From a checkpoint of a small transformer trained on Wikipedia: vocabulary 16384.
Each number is 500 + 40 x the weight over its row's rms, rounded and kept within 0 to 999. Layers, rows and columns count from 0. Numbers have three digits each. The size before them is the row's rms in percent of the matrix's.

# layer 7 attention value, 384x384, rms 0.0356, rows 83-127, columns 0-95
090:505493411506524475485516598530460532458402461472455487507448462568494458496567492450492561574556468557553480417482531466449492456546493497439526521469513447526462556509504562554535458433469490452447493466438423530519502570473533443522499539441432522456462495503469418464543507513471469519
094:514479539530483545475465575517500466512540471507444488529484602524475475471427557520438487471481525489484528501499525511483554507475508475504521563533539517424523511441469501483481494469568463479543517490546475514521538493472522478464536488485519487542575522487499524541526501510506464404
090:487510465446469496483451493468470565504524548521459484555491552483405481514448531483490544458481402540467533457468475484489542534504487530536503469546481510512512571494534469436543474430442500457449508507463457532614501526531627510516442539473472430564453469514562551452484534422535559527
089:506592467516490440468558532488491458525490480569494514465543461512531494519522398440523451436436482452528508544476481546528584561472492455518575459483492441477459494476575442461453534536469492427436484501449557544468443544458505454538556460473525521469508551500426528540526511479446454544
094:545481534470528542525512521495501517518536481509487531542496508532462529523496427569367533505503430455451451522448525474486456489468502517402524458496518483484454499523539548438505492397489531461530481540491481525449472525480503532518455509493479430514477484467456550557534524503559483513
092:420577479514523468562513529478562502533514499505438520497544494529484516440488520474505565494514571515510524532490518497536508548445446456541446553521508500406436494483533468511517434457542515472443512433501534522416538517515560448491461513512541469546532557472543434481461466549516467472
092:425490524536428550433462539425458501500541489476557463481529569490429470431520540476465497516498450498503539515510547458482518472505460554500443474518519482467447495504497458520527537507484475529551519522469490511491530474521536525526472493533542485515527510518463550542498442465517513468
093:523514507500530519550516415521489533528497544586523455553466398459538494429604531415542515542522487518423483492546453509461528411486558532523466498430423496453425461522465460476456510466484478462484572518511542515423541482475522463465524515480446460539548487541523370470523498532428583560
094:594508492492496469483459450540437512451423583519498513483477503492488490577506533560470536487563497507487511531466537443507482520537512515555535509512474517479591514474511440447524449526526496515534538503583478573498441430450473460508548456482546560451492417468568486463512486538522434520
095:497430486477527455572537466550379436482521488571440489506497517504505512464532557490484512454530443508454535497475566494544462442506539450543478453477473495488527506492484516489525445545495443459466513503533531570478493530501510469474487541483471566484476490462492541513567488484487458611
095:510518478452496485441488528555476540539450499481473446451474541397504516513510516524445462482465446488543495422447515486525526474525538461453508581466558498477486610488453540560560454479509428479566533523449495550476477497434523452540497531460468536521517562454486529545519529466564491571
095:465497445448478506519519488446499440461438578466473503521433445554515480475492436509435495495468481521503426462437515443455544545543548476516475414529477526578549484521488431451482461486467490464543568440477529482422533536477491526437514470389546495543560447391525543518547526465498417481
099:537546424512471465547532444529480506532493503457560477529507513536498574453468508456561545516480458493550545494532423462533486562525447541584475448508506486501528500453494540415536450515526537525535527535441463493397519469548402504484483560463489567522509426513438525504483456490499537494
095:461512517510454479458481445504501558483437499562512520478567427530567494500518513475523542472583484503526451486488531427477521509471531502599481518460540520563580555419528477484593482507488424504545505494466511494494486492531530485459517545531486494482495578523527495433503468518478544448
095:474547539574488452488503520571449560462542483436451520470483448469555520522470459504499523498515485571520467458435442482468417449482482527445568472458537446568542497526502446509515561500551465505524541534453558517473473518486515484508515480551506581506526470462496551553517498520487466556
097:552492446575506545494523481477599528483503577487499538468428534489524468512500514500390473541495479570510469499485504547452478446508548530470544405505509498580536545497543462517561473538553534506550507522496495519494486520480520548461531456565501436535562470435453585486504493467495536482
090:429539552494507486526486529438503561552535403525497518534493512494449515429496456448424542455412496513455539513563499515505509574383470450485477514505486476457463474548500571519464512461443468553495446437503464500454497497470567530515434478493527532539529537556467503467471468520516561446
090:550528526527458483446521556474506489545476492530555514414473505508514503489569553538533507545566524577529444535463545508463540525508441536536488465500552548502480518512526469472554536431474558485386539534518486551388490535511483410511505564494530488473462428433530443489484534487551480431
090:508567440532508510519471520525453506548454554526543465540499496476478470539533546483527497486477456523479432554456537442461546503523545443529496414473501524554480537488457558469445482492635445493463515511445525484482475557549479462478472504484540468467465501451487525494482498500471548543
093:446498465574443537498484520525458455466470490554593555557485514518432510421577508436481536465519511476559505487526546494496564444526437549499447497492500520512501516446491517479544567451490554544457476546423457510447568464480537536457487478513474502505508545496509470561540438557442479475
095:500512554602492569436625530476554466500516557484543528450512446521527453450473466490556506496571504536491480482481495568549492552545541476388508479496578506535501546425502518451491442523490483479459561511530551488423482524506501461549587472487474525520556445487477525479518464468521503454
095:469479523501476484499508448482566488552545438462518429463489479494460511469418474591536498517448491499527494512531518467520488505466458564462434491498506460470536516523519492476513459450518536462442426563481479407479473517586392456460459504516484456528482522535458450496438561558522495487
090:506496498547435514497466481471523450542498465484456512536546461496482560418518446481575477520487503452474439535507460483448536491494420471470420519436426500534483472524549497496523570441510567548537557484468455468391482439513512494474495488554592545535546509546494411560476553519555434547
088:501571584457557468423550461486497433518506435484444470513524552493474503458511479496500456504468441456501463493504477558478487478426498426492550553486569496549504499459547540492485550433499474476549537540528521465472511454519518478507427455495468451462450449493419545537537471478477452553
095:480447512482492555553425511541468500490430494474515483561522483435573473512514514505547484503523573458482492550542576521471431540522545548455515513543451455551386494523486502478492559502541490461578500464455524483504501511524521465477449526469512522519470566548513509488516451456511449568
090:519487452511498486502437524535475499466499538548517529554396492469508493503534483553491534450528547512566442462459483476498496567558485529526469523468545480470508491492536433528515528498498509575560565544501483539430497492458467549508451473407556416507475468518531493463551452431509457530
096:492490534494498517452597505482517587549632532462534548565560396544515521504496512525551586519466476504471527567582492459523434429478523464517461494551497513533572462407574494428537413507437544491467440564480511439417534523485474485500522485470490487554489528525480533471557452544513521464
095:477493553534522518567526533474419494551494436455487498539490511559480506514438467454455523463453508479511566544533460488427494510453491552540491480478452497492493455499492484501558514524513418528464485577428546509451528494542554462485487530470510504559572433508491447484480492524532510548
091:418528576466523453523424496524503596509553498478474440507507497443529520431566511550468510490477469526488532530568531556516398473483482446406506455456497509485491477483572556520451515566480542497517475558451495522418496440517556458520538491539569514549446523480579526426446524479560479466
094:518456511502487501508446446477445464482398498429576525564475516565592484555468485496554450456546481540543461576516499489504535525504532482510550396476555546521483505494490467533468519405503484533543460484509452498489431422473533478491545547513586418479522494450473538520478511468467498515
096:489506528455511508427480516480462496566485439500478508474456587445495499517550540526404447417462506505494595538490586461413533514553439495570470529431546541534433442420479496477560530577529477518518478559533468486470495490442488476423446527519488467536506497462443528488493516452548506423
091:509558504525572515450517462541570503508442561477506527495496495544467527532489413535524482554512484496576525513417513485490544471579565470501559471529502513525557485527511471486474414410462525520521537546446494550573512499489548490576465548442484484467540450391518544490451547473528461530
095:521552528508447485521487487491457548480379464526473503490550442483557528480503559465475507518525511535509460503434507539517524522544519445478526507462533513478493496479538459494538507524472486498465470521567431465517445502501482510477568515491476516493509411447466536462512516524549434514
087:536442471480547551506515560503417480529463508544474467439417517467484521512548474518536544534591530482465461541458470457503505502460502543536539473463547512539480476477555487498518491482506425503560541422550500493540454524408434565509491500469461494528539473512481498490502540437524474556
096:556548534507496524527453524424502504496493495459481508511490546529466546528496492492499492516513455433444486632555547469486571449483508556508461517493472529473512520463541465510471491533476439512485481558478560507402531486478522545453490541560597455526494451517432453468479461549513503547
094:481480496430497446471489472480484502545478570462541529519479518533382537455520465545487529490471536457593511450591494431526468534485459509548443526485448550426513448490527513458498525491530514500504515433461456472514496463465445445496460442524484539516424533532413497543488511521543481519
093:489470515439451452589549497502468522469468539607538587522470550583437539521483485421495476518430513469485505566420529524579482599570548510513469555538502493467494542519486453505463447521395466448506492523520534499526494563450463429466483479504531448548493528478452489478466453468458457508
091:424491523532461607410567505449478468454556541452509526543466484418514487529500440522525436551405435499520488468567463471440527442490479515430456524506505460507457485444515482509470491450536414496531516494506470483508494514444559498517437464539524484467564519510470525540511489543479515472
095:554505540506542462497510500464525474533497509457447550473532505447466537512476503458454495523473450434480494501503447453498473489447531545573453420465524505566516469499459506545485465525579451442510584573607455450511515533444523603576515540481480532461448454558510412529451464536520537495
094:528494514608471532420518490553522602444479493470623511536533566551571514481471536472454552532556525507471508491470485506521450432552475513501546449504477508512436492448536603533458454457464384513511545509512542546489497546425453521559508458540486518523562414450545550475513494535539531478
097:484498477553550452549474422510508432515555502515566533474483553597537525455539523417511491489503446550515550496473508577456492542474421570536556446508468457476473511506528521453510499398536431522529534491449554503506499497552497491497490543491484523499532550506505508490470453427474526472
089:504491504504475477449497531444517439454517563473484525453517592477490563518479467515423497509438562472526460450481535442478471459481461504524531520523490484401594495573457533452475505528475512542599508464495497588449547552508507489534490573437479494480519604447474485502518536460472503477
092:492549536507471524450571536499467507459418494425484459417461553580465517588498499454513474567509501484445488439448501528553550558485545470518593518474502495484483510535534524507537477504469481501484457493552466539496505483503455445530534492452554466466423470515572496483493472533472520464
091:560513500492480536513574499520540470547507562496571451463531454509544508483510489583503544437520532469522464463505496434498498455548463483551482481464467472515557444452550507505485435542446520442514513474447462544461511467530524539481454552502516477446475467445454508538478523434546497526
095:456450426474476514473522533501558556463496550512450554486568430460553422521537505457514498535529550531572525510513499488451502431470495466429531579492470556553542542503486469505598493524529559443439468528457512469464495497531514459505593511505463510462503443441543559546568503453529488488
# layer 7 attention output (transposed), 384x384, rms 0.029, rows 83-127, columns 0-95
088:513522522553437581468479454474503484548454536592484513453464503515501509512483509477539547478528483501458458456570444513499468507491488473500416472499479542546569416441541473528559530525512467557434516483482492519484521494503572500508450474540515475541470478532504497479452554537442508502
092:496535505501408438501510507527504437539464551491465457570592510492446525537499601576498495531516513370568530505488538500453453566454491517454505568513531479439525537443505564531469543487456487586490500464524547477497497465463487476470529484499468504494518474532511411511525462498475450488
090:540477543460472463556551543590445516486554498522492511541499520532433454523577499620432485485471510459465533478602526543518513492501446417532494448466503549576477516474574465475487550465551480518442540537532482494498439433602491461448483527501522382470473510480568465493498463537483501516
085:450542495534445518468469459486459453509520476515507585507406493491432487429512561511492474555439463476522497554431444498486528485484497509505531460529531448504568545478478487486533563488538438518555530515516516577492466544519481546512534485490518485547514509499483464466576449533457460435
091:486472578448416539474437499545480506508466489534451488526491512502504490557486529565434532509495464474501475474463475491466495507462521464472486484500531501475486540545493529491527466495452480560535491471570472542533441430425491532481468514435432454481490453532483490520534413553563584518
091:494408459527472460531428485465526476512433443488524507533523540479446550461471544501563556422563542505505539499523479434474519500481454480455551523510469399484526514516553516463488517453572527510432492539412529419482443567553548480435479519538512500535472496543498448501476523518475441505
088:485543515499482507505529518492484542502484509531441549510442544503495495478479529547480538537518505487531540498489547478459487555464496417505547558527533529481473441482485495462515484504489478551472481413477512410519466544471549461580492486417552503492545524517461483470526457563540487506
087:531413480567495468436588497520491473480533527537421520429493473535522506488527500454520484475497404523507526504548456477454462492568540493445558528497466482522526456561544540525548513550530493508441505485458469437578469585485561516523439532481413510532440529506466493458569513545479507547
094:562491521503487520513398478483446511499394515524501462485537587463497520504451488463498536436456561439550484485562481532524499498575451549515481426498510628528483512444483428546508497528461513482444522452458509586468475407508540508498438472466485474497566484433505568504502515463518445451
095:495547506522373537496397514478478489435445525605480483418513535509559508441484511474473514475432500517479589489567531520427575499533502500540518446545431550581505484532496513455491503500442572495521529511511506588503495432509516525466451477486523539493434504485471426543561453549515493495
095:563620574526489526488446485566491523577477464477420514491477446469574452525438419475456439572442482451453474543555514456546501506463502467555533521470551515466534553588494469645467513529465452497526511453518481517452542443495509541477527483470510527454468506471456502481539479456486518454
093:471515475458577471459489458503496477552460482592452517492470494513447423431534522451495528579541475588501510478527500486464516498501481494439463442515510519547500454485491481474522549550522558522525521503493488509495528527469485548527503544503530457535522523470442450550516557536502527494
093:446523483445492541469466445546527439444507536472556519470513481480435468415531489473487500490497516456537480433492488513535573452492464492493521452511434480469527466492497449420424553493520550490491419514525522542509478542506444592476542465461460511481499559475529546519485511547509530510
088:468558499515485527520510511473531461430486505525442576461502475552599518466538483494455536551581500566471512476501586571510474529512448552468545437472458528461488537413506500488500493473504564459465546472520467402476504554492502506543406478500479522459517532608507470458466531509444521535
092:543520568448484571447540513578474424537468464492430517503530493461498438472519467513446415519513581485492521508460495535513449468625522523413477429435486512480548495535475484518504484536513447533521492481531514526449559474502460504520517517423478532581472463483490509450521480445537491456
093:478497507515521525486506535537478453510518531476454547478579502493489468474434470540442451463479494501547462535501542535518451557558472446510470348454547541505544498468466554446506531551529501474499506512498474538507557424441494470542523506503555548488533510393519522452538469446489468430
092:531492447485508473562529515571487569476475623466494464517516439484481544584577523540469522527530478493495558468404508488414444510476480478569537628538526438492520552548470508476520409424553487518502466524493487468527446530490539499478510469497380511531503485609536441480450490566487523512
081:558505505533457491460442477482504550468473513479493469487475566530482523491498460469485561417490504550471522525533516483492551460545459491520493472445540446475555541446514395512535509453489504551448472424480483457507488525537609455487421505506558496499543492511515554405521419502534497471
084:565516468485450491585378493524497487482459513510481469507424497580504529453475511466491466491529463466475450505504525567507495520516488485473486451500483486489610462596495483481533537469500513476428456509536467594480488413538455481405482474512524539540482565508565565446440452550472546513
093:490436443500479511501553495522494465444495506542555492539505552544440530481539562519477563511540427522487485505470489579408419550497403443436504492480439485518461471493519503339531549554495525512433443508499510441528536544501553548527427517411462491540448464497529496515498468513578505527
091:471501523555504451558545475503496439431496521458538515560507467499526497489538444439409447521533503510508437541530497515564504513533460522465520458452546487513525458484502556508530501479538487552551455498477590541451518461455484448545474500499477535464532503513496488504434427475602411480
096:514463517559497510517539494485540462407549505453561481432500502535511593482534475538535507447537504480519490471524579468534457519489524466481590494465451395499537484515530553481481479412538536486470506525508503448518536545545528475543561546388460542576485553388520430413444482526509459468
087:496483458414496507557509491495522421483563509474495500478488453470540486472552440579465511598540463486504465507442542467513486499488506434439525535489492462445535513475540536494491450529498507473485465514522498433507481563525482566516547552445450486542473503502493437527511564540560570573
085:473550509422437530526468508462510457496496497440541526407507485522493503535470524491523526555521440423493447520426499526564501460489515549472405604516566467483465500528466462526474448461508439512530512484529505514494483425535467552486535480570537477439511515406464521476482582479527512534
088:410481505521518467527507507480527531451507493537523463422425537542504553540465504512558497498427540460552540472528496581482522492504516482459447577554470563502421420501474553465422499532520478454528484483491464504502485510482451512463461483475547545488487489515517551551471614485532569480
091:504637420428556537491485489556488497543484515444494514504517450437560505484478509475476477554489488482507527525454458508517488495489546459496507558484585568489475490484514448451537487554492499464507457492545519426512534415574504460438515458464603466477536518583452526512442562483512526525
090:450472552524482564453641524489492484433571514529474529554515494481464488490497508616539526538468513481529469516440468432431496517545455470448556451475493453518451528476547588427529504473504485538474409569528578511504474493492480459421455457475463511487500483445462444495558523461520447438
092:538515532506443612495501468533500548456537556479427548491491490460544511467497501567498499482493455509469421446427491516413445527463461475443521524467468483503528533512505479476537576443449458626457444548533512480534520536513473468477475458448441445525539433574539486540483468588544498449
089:423491531545492498533487527562541496422525513442535506499511474468540518501506452585480515548445523503507563531448502466488553503536535420578545582519503463465455571527494528551451505462529436439643463488491523479437468449501460479607527521502449577453467527480485541507501529459503482522
093:498554552540491547557460472549469496422449463538474536455500552541571480463448513475472463529489457496471449511496589491506504463537469520479487458471552553518464567456524496469498437467527489536528433486518517593462505486503421442561493490505535536503508474441480435537501474467472514567
091:477459453491506544502492487487463557444440495464544491486511451534480513548511524505439418523518540535487480440498544439495455523507447494517527522492547459546519464463473493454573486522562458535519468553454470492527532512498546534498462479432517482463474482544476461468478446463506431474
092:497465514479566464481496452492449482526471536608495520488473498585536437513559562432488521499502533482491485447549482492542518438489548529478496459478488549543488474468601437538467543447536426461483469503505467521425438392515547561485516443486548483536576557429539546498435509506491495534
093:511528551479478515492516457442562457533523465494453475440449471532502392436551466489432510504500533522497446501501531450501455528514449499471473485435511530582569511440505439532564531452446397544554502488474471608504398512480488503527453474518506432514503529493499592495515465489538538510
084:491551531510488480529429494522511557562512477570465513549507487488510495465465488539549432503489517484521500497469506483503534481590495503525531434466515497466512525477449469527544450473497487502552536482471530585492580424465505473553498489475539459476552522513496501552528499456510443475
094:486474498540518509442525564494450481505497580483518542496488487541443507424470515445494510480500543515504555514473489436477541477497512574469496479561498482548482505452521522423552502444511476493471470537454535495571426554477502507474535495468558537499489497456536558484526376568530427522
093:499545470501556548422497507488484474415461587577544490536478520508473447484548478478453515505439488472503461463459508399568525530368494460539480595534465459549492508567504454452465470483492517500498442567460483412503516571520469568469523463558483499563454538511466503484522446487505558487
090:506558454484531478513435514503539433524483565566522447515528534487476474493494587458589533492568460525448527532562471518554487506514473504515492539557561511566473458456567464495509491466494542382500442490504490501524558481485478540454547499552479487454507552498482515571524585492502539484
088:491474527509556575479612530521471519564536502451473553520486426514515494510483451535450438541511447507503409502466580519449503564486480490436500553459513479479489500589475571522501543503562383598491498493583457548487572530445508521521475533486514526484431484541466488502499402468506469569
091:541506468535530515502567508449442519564548425470510551496458497510511539491495505528497497617486531470529472472440476470545486546462567485473560494454572400467471391452486483530527458490479487480528566547486521542547482515491533601554542449479525454497513486487473503485484511509503503513
089:500484572518430518522489499456441443422488544423511561550469465506565567519519456499550493446504495469520486492512511530473442490550500491472573418472505469531505518531453540475514534558472483504483513457437480536464559466472543445570475498466501516549488488460516489436537462521562415441
091:448517551470478546530568478506485459440471527471518542501507487492546473505572436548433456479530493547478463534508459542437474589545468482475534415447522475524532559542470509497514578460528550526588416428491460530528513511510512505520539521504487474509392493536565525531482400513548500496
087:499499540504516554492502469584433490547457561530449461591533540520483465496502435543522563493490507541536460456499488499551501566520467434490559553513507509486448459524519536483468407564450570487509527451501484471586561504518553428494513466579509516567517521536462420531546498461497596491
092:514531547552468508532479478562469517563468447549494538519492471449495510464495453494502513401505578414534467558470428427535536459518480544479504525493508538491505497482491487528445501483468492493548562505510564497536519441449463499529555585495535530519581466502471507488474485442534438484
093:482519530544593486468508470505501567556449510546554511459533526527502497494531561505511463448478477512459518483490543460591469431529468548451494435489496582579467487502533458476523461508507492442490523510426446464471514482502459532451552538480577448474559524430503582523518468461477486498
090:485527489504581473479427533443477519558472439577445461497489565503477441519490443518438472501449500567481444493532416523442540508523474552424480444486550529534442473466489491563498516547451517529401506471500516483489467538486545495465416474484516548479525497479457527513590487396458502531
# layer 7 attention query, 384x384, rms 0.036, rows 128-155, columns 0-95
095:503446553456545467488553489490559455517517483503500444512526475505501451481515529416537553561477548473535533452453445508559525558496552457523447537520528508505492482421524458544451527441529482528511524505439504534499525521534526506455476450617481546485516557526497478447459502405570517536
096:478469487511461502526533462503382507441495530506458548499491518450462462513498508487555566498446494496565465508546540518520495522457487504467428499498443560527539553413539549465507471505492520621512471436538500529465486427532446460521484473515444528521489591543402524514490467458469433575
093:426468496550505500494540509495495518549505473536490488509447465555526520534507498432488520490492569512460482436481568457531517467520534467482563486562529513461518485505474513482534414564440557513475574546572478534477470434477503502538562503477530500477449489459389521523479486466520532502
105:488496489493485471425530492455562476513489486518517519596544525503566501506514515541453466518486470500528498452432438559511455552484547499539470504483561557471501496549536508535497474521497459480498525533502513496496442502512440564437507464563454568441506556585473508506490516445494476514
087:474536546569507521508534518516489533514478496532523513550454525497452507508452511470427538516466526526506498517538572433506476461524537423454603501508431610484496494416472465549469442508488524445482525558533498547484483495451500520546534462545482487548485507450449523446534535442596544549
115:444487508544493505453558557486488403512574387483463503557471490466551543509452473480424473537478468593554476505459496514490442463485488518517495516479527497482512489570544499524425460502454471550513548515506488516491451541517447550515503483558538498493455530596397518509531445485478567536
096:461531520534550479501516516453467503471508511385535520529428515548515473439533469541537529553508498527512521479484503513540441516550513443432475498458497538495472563527539520481502453592531440534450477494488472474501486498487519520519493458522491496497477479536481396516476482493506521586
113:437531523527507417501555534519523450532546487522532496397570486543473527514454492446459487537506457534522444472443551514531483452440513512477502550487517580489520523528537422557457441475481428487539547537466449482497461538491485564496437501556511536525556508581381525463451505434491581552
109:520555506576593454514526532427438528458498503451611581504458505539541521424508472486518559511471443472525520472520566473553505454492531435364463481476495527427433494567548509538509444494453514418419518516472492505495518497487489548431570437518478455513463483567429473502480458443540518562
089:512500505520472538527506533482554444526544421534515548497451527581519446438482566489469496486459505504501500546491485524502461509555539497473565548474481560579470515559509471449463529485476517515460473563418535409536470547473525541511524498467538528479487460550464457531509463476457538400
087:491511528438511554509491539450492549517556534449479465486519497483498539491461442537484549472553509500458465557531523507462599524465494545502508558442504491538484451492472486497579543571541546433541429430485409536478505446557510535440485533516526440519418517514464501521486422487456532470
132:475527560576548414459469486451490479505503517436543567485504524521492528489552475518558506539475407457484502456493638475474537469497566500368446505504512432460449503505523477581483513546476501461500450486492483476484547511509504523470585418476473481555507536548431515493419422421479486589
104:479474565525378455443469564536474522467486405495510540526467502522534445527524491498509521471464501479483496422468453497430543502479478533467419451480495495415505458528450560550500485439419510466478505440473445457506468466549551463536461467491469418486494522508539620479508539500528537472
107:458520401566477560550559442475484523573516531573527503407505496485483457619481524477478452499477489492521561491547468527525544472484550574465512521544477478524476503475459508515483533485566413498474497491484564480484482511499555464455553488536433551478449535403392485553541516516491497506
109:491479469475541494492478495540465509445438503467515525481482505490520586519453523546483472474534477489543499494507555487392533462482518490519591449550516541407547558502505481442545550524513549486502488519511472454516479540436462455540550496524462527485477516427579502532510458435563535430
105:474512509517476498541530523471446504545483423501451519463486511460459463508524494551436479432508527483582548536484538433523514450554469457469452536456514462474461535590465475507479508503514517506453531533386464531552412516542493517520575432409551576521408531522466487490545474495541492472
104:513510482532466478550530469436437444585516550467475445536507566496570455468512534472527554505540422532512526526497511488515464493552491549433501457493490516527535510488562561447459491525524514449555535492519530466490537453501491519474553469532538544518454494430444524407539515460532468456
109:492474520498454509491497533461456501478552466470448528549521477551506520555423556503478493517603487507523451485450403501525489412510466480520421605469522515499493492571554545493484455487512541498454596519509497516594500485534559516454518461507442594519535524443434482552467470444395473548
105:530429576433499445465565492474505476539523457556515608446469504530545467496496520513562560518601470538517512465540470525475440453465502568503522454562472489539454495558523463476514493486455441445505486410513536500522464526476483519529522512532492522572468581477514574474460537499567539487
102:515532528508515450556526472485522513441528610480464522535557524502531462470508518562461462492510513521551539450500467449437556457521496494467582506501469570513464458531613489492464510555496577487461466505480486558472450538462475390514536462555538508479504507402477571542462534495579491520
106:556445538506420534494499504518493449465472542442545512557546526520416487564441444523480477534480498479585489503549478607392560553504504483505500477567569501446592511534498474550472508502558462455554475494498511475494533495553539500532521489490506505460470486531436527483445473480451454540
109:502490492434525520475524532545596520535595471522520516532519529513459476472447551506478542476545426499491450460503477501579522509463503594460501533513503496544529552539547470474469508505499554534524488406463447447556508455526513557454439523538531486532508519489504480547485533420494545448
109:582492501549480531454450505431474428503522565397501571507563435540506538491470546530485488482516524454516461624523468492456474481597514589458482509536484460563500533528516520462480482471521513501567556509517484457488486454449544536476484528470468495527496471522482511573516485501478466503
107:498470461584486552577472552405524496486549505484509427499542517511539497518461498518573478465559415546485500443492490508435467509510558551452514499559438497518530430524563514489440526525520528482540473566522459438517483503547506518506467480521438436463483524577469508489520562553441479494
106:530522505488482479515545470531474441556514449428522534517510458461500499486512386529444487496481496507513525563530495456455518504511510489508526465510485424562446491543519473512547515492485497542575449479470464522517521489430435550554569499458510502488455446557503549523491495487589539465
109:497442585539506490506542463529528485482566499441486495543505558427510533490447453498480421469598451555521440476498517533512435478510470463486456528467544435460488554544541450535517586517492490604535485468469540502547487460464499507449539523597480564475447542489514522523503454531587522471
098:537528479505483539538539489556485527526557535507520531506496469489517552499504516520416501492502489543494484490458510425497478412388457537540556474531481523454476520509520515533459447518449552524486480458495483530542536556455487514535542573475573399498465506539501537567468439516479509515
112:532469492494496502512450520458529451460454443576513551457591451458438476497425547553456485456536484485426528434506489527444437564441533495489575499517560448571466510510526506566530443514526414516441502548535517530461521484470468451518418458483461510436518559475492615447471480556461457488
# layer 7 attention key, 384x384, rms 0.0356, rows 128-154, columns 0-95
090:536455517437418509518494453472533538445585509534446483406510461584517538487509537474473478457467381557522501506461465484513491588495508602415513534521480488499483553473504523505503496554507488483469493533537471519558600540533557583496516438525552530482399526506504527565474534530461465532
101:457532472477444493561450449517526543530516488528538482555549523558526532501483550523491422568453483512479530516512497506520469464440519442501425467485567532539527481429546501521459486542476489581459517530492444409561526487477435427434480506493565532434551548553552484518498439443469522455
092:522535549504539510503518461534501499435543532452480543499532513497443541470588439563463560517456511471528529535461437462467506477491445517523481463539495442506456462514501497504536448473444530507456491550421557493522568457428500439423541496483498448476515489500598523444572525550544535494
097:420481465526506550531553540524490468491543519507487487510508597495455498502538468443528454526520527516532560456470502485484538489442522559481446459499484532446507512573512489461439495586522487537513487448483441475487536444460500483552485457483499519493501464589493550454465466437479503505
093:520550525503458462547449529501516518471515570508546504500486455550495562465511448497532574507471544558464491516510529457489539532430563525468415400501547478537491498520524495459567347528447486454505449495503424513524553527473461479487465474513486425468545439515494549486513550514529526421
104:492481489441479573535562513495484495577407461516534540491479609482499469483518467538483546467505515528490495475529536492405491533447430568497474425546535484454478528583476525480460521546519448535529495460494473494476492526471447455495456508487453516480536499579467531530493498499437499518
108:437452497433560513519582537501582544560453491546482592514474511486441501496497403468436537475474521488441524486532530499495520508478433588467434460495495496516523526606479501545476503487470464536488519459511493477525537459569414513428441428471492457529540522521454547514545423519543530481
093:515513533512491544517496528435529421565415483607497459486459502485528544530567498561547510488451505451525524418535496514442466508504437414482467493480459557557500547531512522527510452480543443558484543597501483479441526467525512491578457441505462487469500492495489544537503494511480495502
095:477479495497621504457523550493493524499448509552492509503435538446426463458476497546497515488433503438445524445525511465449456505455434502484477454547514478401531560606484496510464457495463517546477526519511527516516513436580449560479484404511508476544495535454491435512464491459505532565
112:517499537612449491534435523540468476478509470463484414489554463474528411534480517464539469507548506461469471531459559414476513541557511474497521512516482571500580419497594527567560530508466552506510544567506516520466511488532495494504491554521482517551514499447476521537507587438532448454
148:426514480419618571519564479449530534510472513477519542539531543433524535464532430509497578499446470444509496504512586463477512467458459500446463444511564454536459536541487430530460417556464470475424509480539381496471526481497488526473510473437533448582523491537480486532517470559502550511
088:516452453475536573509499474545481484463444451595478583476521523526437492472520574524543507493508463529508523457491512431491512555541402466537494459558533500514470510577429534518492550514503431569522487565511469481499460406549509520553516468443522516440474496464520461451449439463452539560
103:476583563479434402473490487531491446497542515467475521495484519501443555544468493458489527493518459437558491503459487497454512414503492527478480555506436476509435470478509476485417475509498549551514491485517510514597541497545574523500466545494517474545488427514472480478497549447474513499
108:452477391529488501519525565472478511512447563583477523486444505539522522542453442486507472441487525505479463423521512589467462474424449522502470541535498433494485526529441506493512554427507445556499466493539504439555568505523514523550564523515524461481453449511445452556473464519520470497
108:459458545490538503473441561555482486405454511511507431501561504435499477490461567621573548464528397467544504520535601491527529472437434518561539523521534543451512547478457532543499529544466591471449521505475507470446562527554453497470500507454526538449475561531517514592506519477509455481
107:446552457454533480542513544410496490570497497555445587445501573533442481465492518502486505474484480513498499540493535437531516516491481550494452472512458469481484496582489507518546559545534431484434499570470522466450473529522507518484524418495540534464429545467484512449506587478504461459
103:456565485443459532554442501472473471482544477437519438480483510483528490427502515501569431498412521419517502535555519513464509516519473498476506481546589492468572540510510546506504540492529502452521440586520464450444518465539465502457505460500520504528481510434419534473491519498565483520
109:518514459426501499491487523399517468598450515490495524505512575573529509525505500478515549478518526429509521473524424447499477461518438496519505499491453507475445506582549498525525518531527526520516508514497510512519419515420467495567519512514487487528550583521523514466468520423443471534
109:518447519520506504514492453489492528475468540516522478545508511563516533485489520465569526530528595517463529479486532508506460500483586571566409521474502473494445471520480485564546495527512505500464462446501540498484518494514472514555511547577539519519411489484551519479424518496554508464
104:506524570518527554545479515489438405391526496473554489506489503483492509460542483598495542514521508467499502484595606467528562467474477497472534446522473543497513505445518497518553486520443518484483570536539517540446494435500475503474485478477480492498527543487496582504476511496557506544
105:524489506491495472560463496458489488545561535479470477520526491512468537513499477458591479456523534455573536468527497569470488518473492485506497509513490527502508520500436520470503483513573519499453459505561492526490489597475477477558496515571472525462503434539566562458496505485509467458
102:573484462415538536417517484485538481473450451537476437486514568486513415459495540463462477462536523485551447478519487495515481524494518488520441527583538565492487515497475512522500505522546423530536517510474509518471536484534502525501507545505496496477488516512480485508454525441543550528
108:561526453517524548470486549461462475514410500509516525533553535601483531547558470477537522476500403542462448504505484532577546472504474536479513453536564444495489464553572604530489433499444451514481543489515517494565461500437476535525483521480486455482535537512483472540549544482476506545
106:554484530536527447558526503467490471420587541517537517429556452505539524494521487574574477518511501472552483513513537508534543540484590507475495509421499459458551461495600503459518487501493552496527545562496398476505512546517476483556478505537533498563502475480439474539503453537492468494
105:480526511507516520535510533508426480533432503566475479546450507448484503492544528421511440512508454454485499418497561464388471560499430499466504420492506507541458463458487590519561494513411434512492560472492513423451533498553484562504471506459463549409447556473417544517518541480604509481
108:498572503493573504520481521557520485486533444544471466521463549424494471467484500447468417457469485418445538470541537439545467466495485526562490461473498542515449520472459465535523534474499460518485449456453488500496564444512477540567492472469570576470445471580531521481467504530522510416
097:529597520570550564440549522458551448488555515450411580459472519482532511501539424529452434472532486492526502480465557474554523501525510504530542455523514525452502505436532489470544495551507486427494458537493531548518547515476486479531509550478536454550539536482500471542490450547506531527